config.yaml
n_layer: 20
n_kv_head: 2
d_mlp: 384
vocab_size: 1045
bias: "all"
parallel_block: false
optimizer: "cautious_adamw"
beta1: 0.95
beta2: 0.99
weight_decay: 0.081
decay_fraction: 0.387
final_lr_fraction: 0.1
z_loss: 1e-05
steps: 7779
Each number is 128 + 24 x the weight over its row's rms, rounded and kept within 0 to 255. Layers, rows and columns count from 0. The size above them is the row's rms in percent of the matrix's.

# layer 4 MLP down (transposed), 384x96, rms 0.0932, rows 347-363, columns 0-95
size [100  97  93  89 109  90 103 103 115  94 112  80  98  83  91  85  96]
[[105 183 145 137 167 128 117 131  96 120 139 125 168 100 102  85 116 115 132 147 147 132  89 173 144 106  95 106 166  94 120 160 170 120 119 103 141 124 153 151 118  85 123 124 101 156 125 115 148 144 116 113 146 182 149 109 108 124 105 111 109 136 150  92 148 152  83 111 165 111 121 145 173 149 102 133 162 141 149 111 107 135 139  93 123 116  86 123 129 149 110  96 103 144 125 128]
 [151 116 162 123 129 141 110  98 119 123 124 132 161 135 116  90 138 161 131 129 117 113 126 132 164 168 148 117 139 118 116 131 117 145  99 123 136 128 135 138 116 124 115 100 135 188 149 119 158  65 133  61 141 150 135 127  87 124 194 135 109 147 115 135 115 102 133 111 131 133 122 155  85 145 127 125  98 149 143 103  87 102 184  97 129 128 133  80 133 146 162 149 113  94 164 116]
 [109 106 174 105  78 113 120  98 152 102 125 107 177 113 135 147  91 138 123 125 152 125 116  99  99 185 151 134 170 150 154 118 123 119 164 156 130 119 150 142 141 163 173 111 112 112  94 136  92 143  81 141 138 151 111  91 131 119 126 115 152 135 147 138 110 113 112 157 148 119 138 151 159  91 102 104 124 129 166 117  83 102 112 166 152 145 137 145 108 143  96 115 103 143 143 109]
 [107 129 110 137 151 115 138  71  99 113  94  93 127 130 139  99 107  94 172 129 122 141 100 129 106 116 101 137 131 142 165 130 185 119 108 172 120 161 126 124 133  84 129 120  84  84 123 147 135 153 121 133  77 147 135  96 123 141 139 124 151 156 106 145 163 127 121 100 140 131  95 197 171 102 146 155 135 133 102 160 163 146 132 102 136 152 122 133 120 144 128  94 123 143 129 129]
 [114 108 116 151 135  55  93 141 111 157 140 106 106 113 130 135 115 168 103 157 159 146 156  86 123 125 135 151 157 120 125 121 178 131 116 146 124 106 146 104 130 136 104 140 136 114 133 121 130 122 141 106 105 190 148 114 117 122 141 150 149 128 130 125 124 112 116 183 164 125 156 174 100  97 109 131 117 122 142 173 127 114 157 154 141 151 104 144 103  94 121  93 134  63 102 145]
 [149 139 146 103 101 163 122 130 179 153 118  96 142  73 130 156 135 120  91 113 141 105 134 131 150 127 134 109 109 146 126  98 168 161 104 109 104 130  76 111 115 134  78 132 146  82 141 144 151 151 139 151 112 162 110 155 118 143 149 140 175 113  88 112 108 137  82 114 116 154 135 142 120 109 155 128 106 154 145 146 134  98 122 156 151 114 164 133 151  91 102 106 131 161 144  92]
 [138  87 101 118 125  98  62 144 165 127 117 137 128 147 113 125 129 160 144 119 130 148 108 155 120 149 161  82 112 104 136  96 115 164 127 103 118 153 126 110 139 145 133 107 178 181 115 121 140  99 171 109 102 149 158  84 136 127 123 119 110 131 101 172 118 144 130 107 136 172  93 142 115 125 117 120  96 104 137 114 159 113 179  96 112 135  94 111 163 137 122 140 121 152 164 120]
 [ 95 113 126 155 106 118 159 134 161 116 108 112 115  93 150  91 122 141 164 143 112 123 143 146 123 155 109 115  95 135 113 127 139 147 150  82 122 155 123 134 117 143 131 113 159 136 129 127 105 166 135  64 107 131  97 157 143 106 147 140 149  98  87 114 137 151 143 134 158 179 133 124 160 102  87  89 119 172 123 109 111 158 149 148 124 144 125 126 121 161 141 184 132  98  69 139]
 [153 134 112 119 111 143 168 102 132 155  92  95 147 127 126 147 162 109 143 125 104 123 129 131 111 117  98 138 111 127 177 175 127 106 112 138 106 153 135 130 167 107  83 153 113  21 140 139 125 153 114 115  95 137 112 145 155 149 122  93 157 107 119 107 146 135 142 134  95 149 111 137 175  98 136 153 100 130 138 147 124 146  89 141 123 130 125 139 143 149 102 139 117 121 174 126]
 [131 156 112  96 115 112  97 124 126 120 107 120 154 154 146  93 110 120 137 109 130 140 116 115 132 131  97 118 136  84 112 142 124 141 175 118 134 149 149 118 156 145 158  96 178 216 123 113 123 165 133 102 105  93 131 110  99 130 159 142 105 128 146 114 118  97 135  81 168  87  94 170 119 172 140  96 139 146 145 117 134 118 125 112 122 140 123 110 162 152 153 126 136 124 137  79]
 [161 118 128 146 133 140 103 143 102  91 128 129 151  84 128  90 126 154 139 122  93 148 105 125 147 145 165 145 177 120 121  93 147 159 144 139 188 133 136 128 143 104 183 118 136 171  68 129 160 115 170 136 175 114 124 111 125 136 144 157 129 106 107 124 110 129  89 117 136 123 133 110 132 131 125  81 151 117 154 137 111 103 112 148 122 115  94 105  91 127  95 134  97 161 100 140]
 [111 114 129 161 158  85 108 141 128 106 117  92  94 126 142 132 139 127 124 115 113 144 192 147 107 148 106 145 137 150 148  91  99 128  97  91 126 116  76 165 126 145 156  90 152 133  98 132  92 119 168 126 127 105 152 145 104 140 143 147 151  79 132 113 158 145 144 113 138 147 109 100 121 139 118 135 117 110 114 119 193 133 145 134 123 147 108 167 117  73 140 163 122 113  88 138]
 [126 133 146 184  97 116 102 128  94 113 103 152 119 149 161 133 115  88 143 107 188  94 122 119 142 114  93  95 113 126 110 116 134 137 132 133 157 118  64 129 142 124  84 155 150 176 121 123 133 173 149 133 117 135 122 123 137 149 141 126 118 120 173 142 120 115  87 133 133 127 121  93 101 163 113 142  91 108 163 101 126 139 153 161 153 128 119 126  94 180 149 107 145  93 132 128]
 [154 150 138 118  99 140 140 144 126 141 162  93 144 121 136 131  99 109  78  98 132 103 143 131 136 124 108 131 149 134 152 158 142 171 132 192 167 116 135 120 110 134 127 124  91 157 126  99 147 127 134 114 139 126 111 163  96  82  93 142 140 131 137 130  99 114 128 167 125 122 152 181  80 128 125 150 147  94 129 106 114  90 123 129 117 120 141 184 120 131 183 115 129  98 129  72]
 [135 117 143 129  98 121  88 137 148 141 103 136 198 151 119  76 126 128 140 142 131 125 113  99 126 128 108 149 121  97 131 144 118 138 115 163 125 181 154 129 131 128 136 109 125 216 140 121 148 118 137 107 120  82 124 128  97 138 180 145 153 115 121 120 118  96 121  66 142 108 119 174  97 138 143 119 104 123 135 104  96 130 139 139 117 109 148 112 126 171 160 123 146 117 107 102]
 [158 187 129 155 150 129  82 166 114 117 132 114 105 131 170 136 136  96 119 178 169 145 105 128 100 147 144 153 110 138 134  75 126 139 115 191 117 160  92 111 146 140  92 120 171 115 128 115 156 125 163 129 139 127 100 122  95  99 121 102 137 106 145 102 119  94 157 129 116 121 120 142 114 140  90 126  71 133 109 131 163  86 151 115 112 128 115 126 133 157 148 139 120 110 129 130]
 [144 100  96 125 125 144 108  73 128 102 116 148 146 134 156 100 168  88 130 190 134 115 137 145 145 115 126 109 140 133 103 150 172 169 164 139 137  92 108 154 116  98 137 147  90 146 139 107 146 116 156 121 117  94 165 145 155 127  92 101  74 103  81 147 170 134  90 129 136 122 141 124 147 103 107 130  97 109 114 115 132 145 101 152 134 116 152 139 129 159 115 167 111 133 131 138]]
# layer 4 MLP up, 384x96, rms 0.116, rows 348-363, columns 0-95
size [ 93 105  86  96  98 101  98 103  78 118  90  92 111  86  87 109]
[[ 86 151 104 120 131 152 101 157 180 131  99 121 140 192 138  98 130 175 167 130 153 114 105 126 140 142 148 121 138 128 116 114 125 133 141 148 140 156 121 153 135 130 138 104 185 144 108  93 135 151 122  99  79 103 128 142 119 146 169 157 100 155 108 167 110 150 138 106 113 123  84 117  92 112 126 163 127 140 135  83 113 119 153  99  92 135 133 102 129 142 124 177 116 148 131 115]
 [129 141 125 137 109 110 128 140 156  91 137 123 135 114 133 139 115 121 136 123 138 160  95 119 133 170 131 155 174 110 147 147  52 135 145 132 106 151 138 100 153 162 132  86 164 166 143 131 129 110 142 136 129 109 123  89 128  84 152 123 126 144 128 189 136 124 131 149 157 128 112 120 117 117 117 130 124 103 126  91  55 172  79 103  98 104 133 105 146 128  95  94 130 137 154 134]
 [133 145  95 117 129 122 124 107 188  93 134 105 119 137 145 124 127 184 125 152 179 120 135  83 154 113 162 104 136 119  97 165 148 133 177 113 147 105  98 136 100 162 157 107 207 118 117 135 144 165 124 140 126 133 130 125  87 108 129 119 102 151 158 116 125 153 134 119 116  88 104 107  85 157 134 144 130 149 127 112 127 112 139 100 126 116 128 147 161 116 145 141  88 134 109 146]
 [109 121 101 113 102 128  72 141  95 147 139 148 145 149 120 136 122 102 127 128 118 154 131 153 135  96  98 115 151  94 151 128 105 119 121 140 108 194 149 129 180 171 132 140 144 138 133 159 140  91 176  99 137 133 113 144 152 103 184 135  85 150 145 132 113 115 112 118 124 148 115 141  89 151 102 146 170 153 105 129  88 178 113 142 145 121 119 151 109 142  91 144 137 109 147 109]
 [ 94 103 140 107 119 142 118 124 144 131 130 118 158 112 133 121 103 129 178 118 138 140 124 150 130 145  85 138 122 160 156 141 141 125 171 160 132 150 110  90 155 205 114 123 129 129 132 172 153 121 152 135  86  97 109 101 159 118 122 153 131 159 123 139 139  56 128 116 112 145  90 149 118 127 156 103 158  98 117 111 108 149  98 127 148 174 102 148 125 118  96 133 102 134  86 123]
 [ 91 118  82 121 141 175 111 169 167 134 123 121 141 184 103  95 136 141 131 152 135 133 111 122 104 148  92 123 159 113 115 155 116 110 134 136 136 160 161 133 114 156 145 134 137 132  98 122 162 107 131 111 112  84 143 127  90 127 177 144 108 198 132 144  82 136 133 112 102 147  88 127  99 159 126 124 125 130  91 101 157 157 151 125 115 136 115 101 153 132 135 121 148 122 178 117]
 [ 85  96 109 119 107 115  98 187 156 128 109  94 139 136 158  91 119 128 144 117 108 148 120 136 109 124  98 127  97 123 116 157 107 162 134 149 138 172 114 101 125 158 129 145 141 142 143 103 146 113 102 108  89 108 117 139 143 161 160 190 130 115 119 127  89 115 100  75 117 137 115 150 118 155 153 155 171 114  99 106 155 118 107 153 152 154 124 131 108 117 176 168 142 141 135 121]
 [116 135 102 117  86 175 114 186 113 110 173  86 131 179 143  90 153 136 163  75 140 116  90 125 115 138 115 106 135 115 105 164 121 135 170 126 115 149 139 151 106 134  99 163 168 105 137 123 183 136 125 109 139 132 127 146 107 116 146 143 103 139 166 119 120 127 151 116 138 165  87 131 123 132 105 180 136 116 128 105 118 139 119 134 123 177 102 135 136 124 108 156 148 117 149 127]
 [128 147 109 115 106 101 118 115 119 146 122 122 159 168 117 120 103 138 136  98 139 132  76  78 172 116 102 124 134 100 132 128 143 163 149 151 124 142 145 132 116 138 143 101 190 134 143 120 173 104 141 112  92 115 124 111  80 101 147 135  94 143 152 168 121 122 130  99 155 114 117 125 136 135 158 154 146 135 152 112 112 130 113  83 155 131 132 121 141 171 183  82  88 125 115  85]
 [127 116 123 105 111 104 115 151 154 106 118 119 145 114 176 145 128 157 131 107 129 127 129 141 121 154 102 134 128 124 129 135 126 166 128 125 158 185 167 118 126 154 164 153 134 150  96  84 172 137 100 104 132 105 136 100 112 121 178 138 106 137 131 135 156 144 129 125 153 129 120  97 134 131 175 111 131  55  69  99 124 132 125 135 151 145 101 123  68 132 103 100 119  92 112 101]
 [100 115 121 118  57 174 136 111 126 120 132 157 113 133 103 128 111 126 155 112 165 168 118 105 120 120 154 119 129 141 100 119 137 133 112 137 149 143 136 132 132 111 136 162 156 107 118  75 131 114 102 114 115 117 153  81  80 124 123 126 117 146 196 160 127 137 133 141 178 115 108 131 116 104 146 110 124 142  97 147 151 157 157 106 143 142 180  96 143 186 126 106 110 160 117 119]
 [113 134 143 115 137 149 102  89 129 127  98 132 142 114 157 143 131 112 142 125 151 162  95  81 177 138 143 120 154 141 154 145 137 119  97 134 165  96 134 131 184 176 125 100 124 127 142 153 115 143 130 188 142 132 113 158 152 125 145 100  95 112 137 126 149  97 129 118 125 104  99 107 135 115  95 137 166 121 135 114 115 119  60  83  99 144 137 131 129 139 153 102 114 173  79 132]
 [112 125 130  91  82 159 118 193 119 152 165 137 130 122 155 114  98 149 120  99 152 174 158 125  92 135 167 170 129 112 107 127 121 171 101 129 147 124 118 103 136 130 147 137 141 142 138 127 140 143  89 178 100 110 139 137  97  91 142 147 108 152 165 165 124 131 128 101 123 140 101 120 103 119 119 130 128 125 141 122 118 179 125  72  90 139 117 113 120 157 164 111 123 111 122  89]
 [ 96 127 108 117  98 142 108 121 164 133 120 149 154 163 122 103 132 163 177 123 148 136 128  74 159 101 133 153 154  77 147 119 119 129 131 163 110 124 169 120 138 159 162 108 141 162 131 102 132 136 138 123  82 106 146  96  85 133 164 134 116 139 128 160 104 128 124  93 189 138 121 160  94 117 107 139 145  91 143 106 109 116 128 141 144 148 157 126 103 169 123 123 101  87 119 115]
 [116 151 130 105 124 157 134 109 132  91 136 157 158 118 149 144 125 123 160 108 120 135 111 121 139 137  94 112 117  84 115 173 161  92 123 129 121 114 130 109 159 118 144 133  93 162 121 192 154 133 120 121 132 150 133  99 121 150 112 155  88 127 116 145 160 159 113 114 141  83 100 129 144 156 164 127 163 127 154 108 113 150  50 126  97 111  99 119 103 159 113 102 156  96  97 115]
 [129 164 111 116 131 139 120 122 153 123  79 170 141 151 173 103 160 141 148  95 112 121 106 141 113 126 111 129 181 159  97 146 158 166  94 121 165 181 125 149 144 121 140 138  98 141 100 117 126 179 136 163 112  68 137 153 118 148 157 125 110 134 120 107 139 146 123 120 117 123  77 118  98 132 161 133 131 113 117 115 145 136 111 100 154 122 146 178  94 114 112 127 137  94 112 104]]